{"n_layer": 19, "d_model": 64, "n_head": 2, "n_kv_head": 1, "head_dim": 32, "d_mlp": 256, "vocab_size": 2048, "activation": "gelu", "norm": "layernorm", "norm_place": "pre", "norm_eps": 1e-05, "positions": "learned+rope", "rope_base": 10000.0, "rope_fraction": 1.0, "qk_norm": false, "attn_scale": 0.177, "bias": "qkv", "tie_embeddings": true, "parallel_block": true, "init": "normal", "init_std_qkv": 0.0712, "init_std_o": 0.0115, "init_std_up": 0.0712, "init_std_down": 0.00577, "optimizer": "soap_variant", "lr": 0.00425, "lr_mult_up": 0.936, "beta1": 0.95, "beta2": 0.98, "lr_head": 0.00805, "grad_clip": 1.0, "warmup_steps": 200, "schedule": "cos", "final_lr_fraction": 0.1, "batch_tokens": 16384, "seq_len": 256, "doc_mask": true, "train_tokens": 81550000, "steps": 4978, "dataset": "wikipedia_en"}
Each number is 128 + 24 x the weight over the matrix's rms, rounded and kept within 0 to 255. Layers, rows and columns count from 0. Numbers have three digits each.

# layer 6 attention key, 32x64, rms 0.0951, rows 0-31, columns 0-63
110120112134122117132117126090127105140127121142141110141128084144099139103105108124145125136097125136130136101135096138134091108115142124107112142120127117149131126111154112130153118131142132
086151144136123126133121174134147108150153132123100138145117143125141117115099155125137119164135138132133155114109113116131133131126171126143129109131128128134141102111109141132130139153162153
144134112130116148130138109115122138135104154135159154148127143142136161118139121111139132127118149105146112133146144152117113117143114152138130155151103151120133141134116124133121134103120120
112103102131102134118110122088132106124133149163138112146144080090127120095106111129125153128119150133129102116130113144101105113084097123093119146154128124123113125096133104107133105135153132
136112173080123126155138083113118124111158118121121117093143114153102107151117102150147114103159124141127155133116092083153147121112154103119125123137077123138102122104097185110136131101093122
140158150114146124156144118117132124117140142102120149135121145155120142133122158099146115130130135119119153107093101107144131155149168117148133091152091133127141137116149139162165126128133123
134111126114111174160094120074138148132124139169146113088118087128127115099146070099127124106146148117157112130124099111136133122101130100099102121133113137157107129129137164139146114139133113
117128134153105086117102171147127110128158106123129115136115135113110109087127162128133129143113108129127113130143116127109078103100145113128150141107149100149144142136110087122108125155109128
114117160077116110116162183115113117115153130084080146130130137140140094156154145133155131115143088130098118170130131142116110122130106150142147180108108132149114141130155153110106118109113121
120129105133114122146118159112141123128114148129150150133156126164145117114129165128146093178131137076132127161083132129143146152148153125082132084119119144107138117108111157131103126096096109
106107117145108175147145157137116139138083154146129143073123160079115158137158111105101115159103150082115102136115137098106134138142135101107081123142137099145088134106133123139094166107118095
095139138142118083123151094146103164121154144096134128115153156130122130154103130131153118102100133131091158122086144104126145144104119145110157121156150118122145157133121100102105123145106099
097116148096170115117101136115140140077144136091112163139139107126106134103136138123139117144151106075135155132123102110119119112094097159163152154144152160141107143093158083115112127125163096
095133121107111102124145118126107126125125170155105146142108170122131151135112117112142154170133106146109135123142127120130145106128125137135142146108131119126151175132133139105116141155109167
126141105122137164132112129103169111142138091165117124142107103138155104157103157149127132153140183140138100124153134159116135136191148138128137080112089124132126099119127136149127114121147124
108129134114148110159141148140143135108125125097152161151114109131122127138131143149168126120111107187146148131125188077107125106188116111145139114125154097099128153138159179141135124148165126
140134139114133093120132119094099140092150144105154145102135170135146080142127149163102137131131109106151130160137149181144098177094106139155174172171092100118127103153168127068179104099105113
098111138122113084099138107110139105124144074115151115132102135090114135147112169122150142122109119103092116180146120085133102138093143177137110124159146141147154123135119096097078116138145097
137101142090113144120195129132153129137101124194134174097153134104124128109194134144099085166106084091137144106149136104087100136113131136117111122099103142106175106119130125140119098119150159
147212161140135152101132130128133144133111145120170134148130163123162085142114151094179163176165125102150124167094110070091146132113128130131149123142134142105155136083188138142133090143112112
107135170097105097126131093117152129139128143158122067145132108135137111111086093139086174123122141165154134117135123142125151102127159146114154106104125120071101179152102173173090074072166138
139136094116139102111140081138106088119197147084178113125173110084086115097084127155148137093133124128118104136117145147084132077125144160161139075104145122144107112088146113108115109180129119
105095132141174101135140078128130170162160066124164087133145054138099095143128113126106164123126093128151166132142045115116103116121097117123096141154138119134100145109166092128140146110120162
137115125092154148128138144165137132179109116124125149117068125145165142104135074108166121147109144121126174123157151158128159166138132147136157125140132162147087148099135110169108136083151099
118126125094134134050130093121116127083128129133111106136132114191107131115159098137099127120143082130113162139116127122082154128124154086137156126179126139120094124076127111127093172129168153
144131157111173141144127167097198095157165149130129151102149113136107122153146156116111152159153129151089138163107137124155105109129129128125148158130137134097119139096102143115085118159129100
087144124146102153100121135112121126126115102147176173125131127091143115115081084126112158142104137099132164137119159114116138105152185105129118153137093162080164185166132148090135140127165112
117110126085116170098125140160133143137146150109176130111067065139153109119198154159076127112140105173139149118124134142161136117107156102146155083178108175165162114126105089122115061107146115
142087150179156139163177116118155100105200091087114106095115120155128161099111129143140137142163121133112141156090129139145156117158132146142113154119092087119211125099140139141113200097180104
100128074154140135154127125144104177110175154174112150140140123147172102156118157135145176086124134101033144075149137079106120085117152104136162125153115064119138142143140135097144127119169112
176115139106109095153134158120139142172105089141135146094135102167142113149126121139127088155148160128114119130123143127120115073166142142108163154146127155156131160132156095074125177188187092
179136130133160085077113105122116100164164127100102126139084102119126143143101163148117098122127119052113140152159136129153211135161132113103102136109098139163116140140138166121195102128131128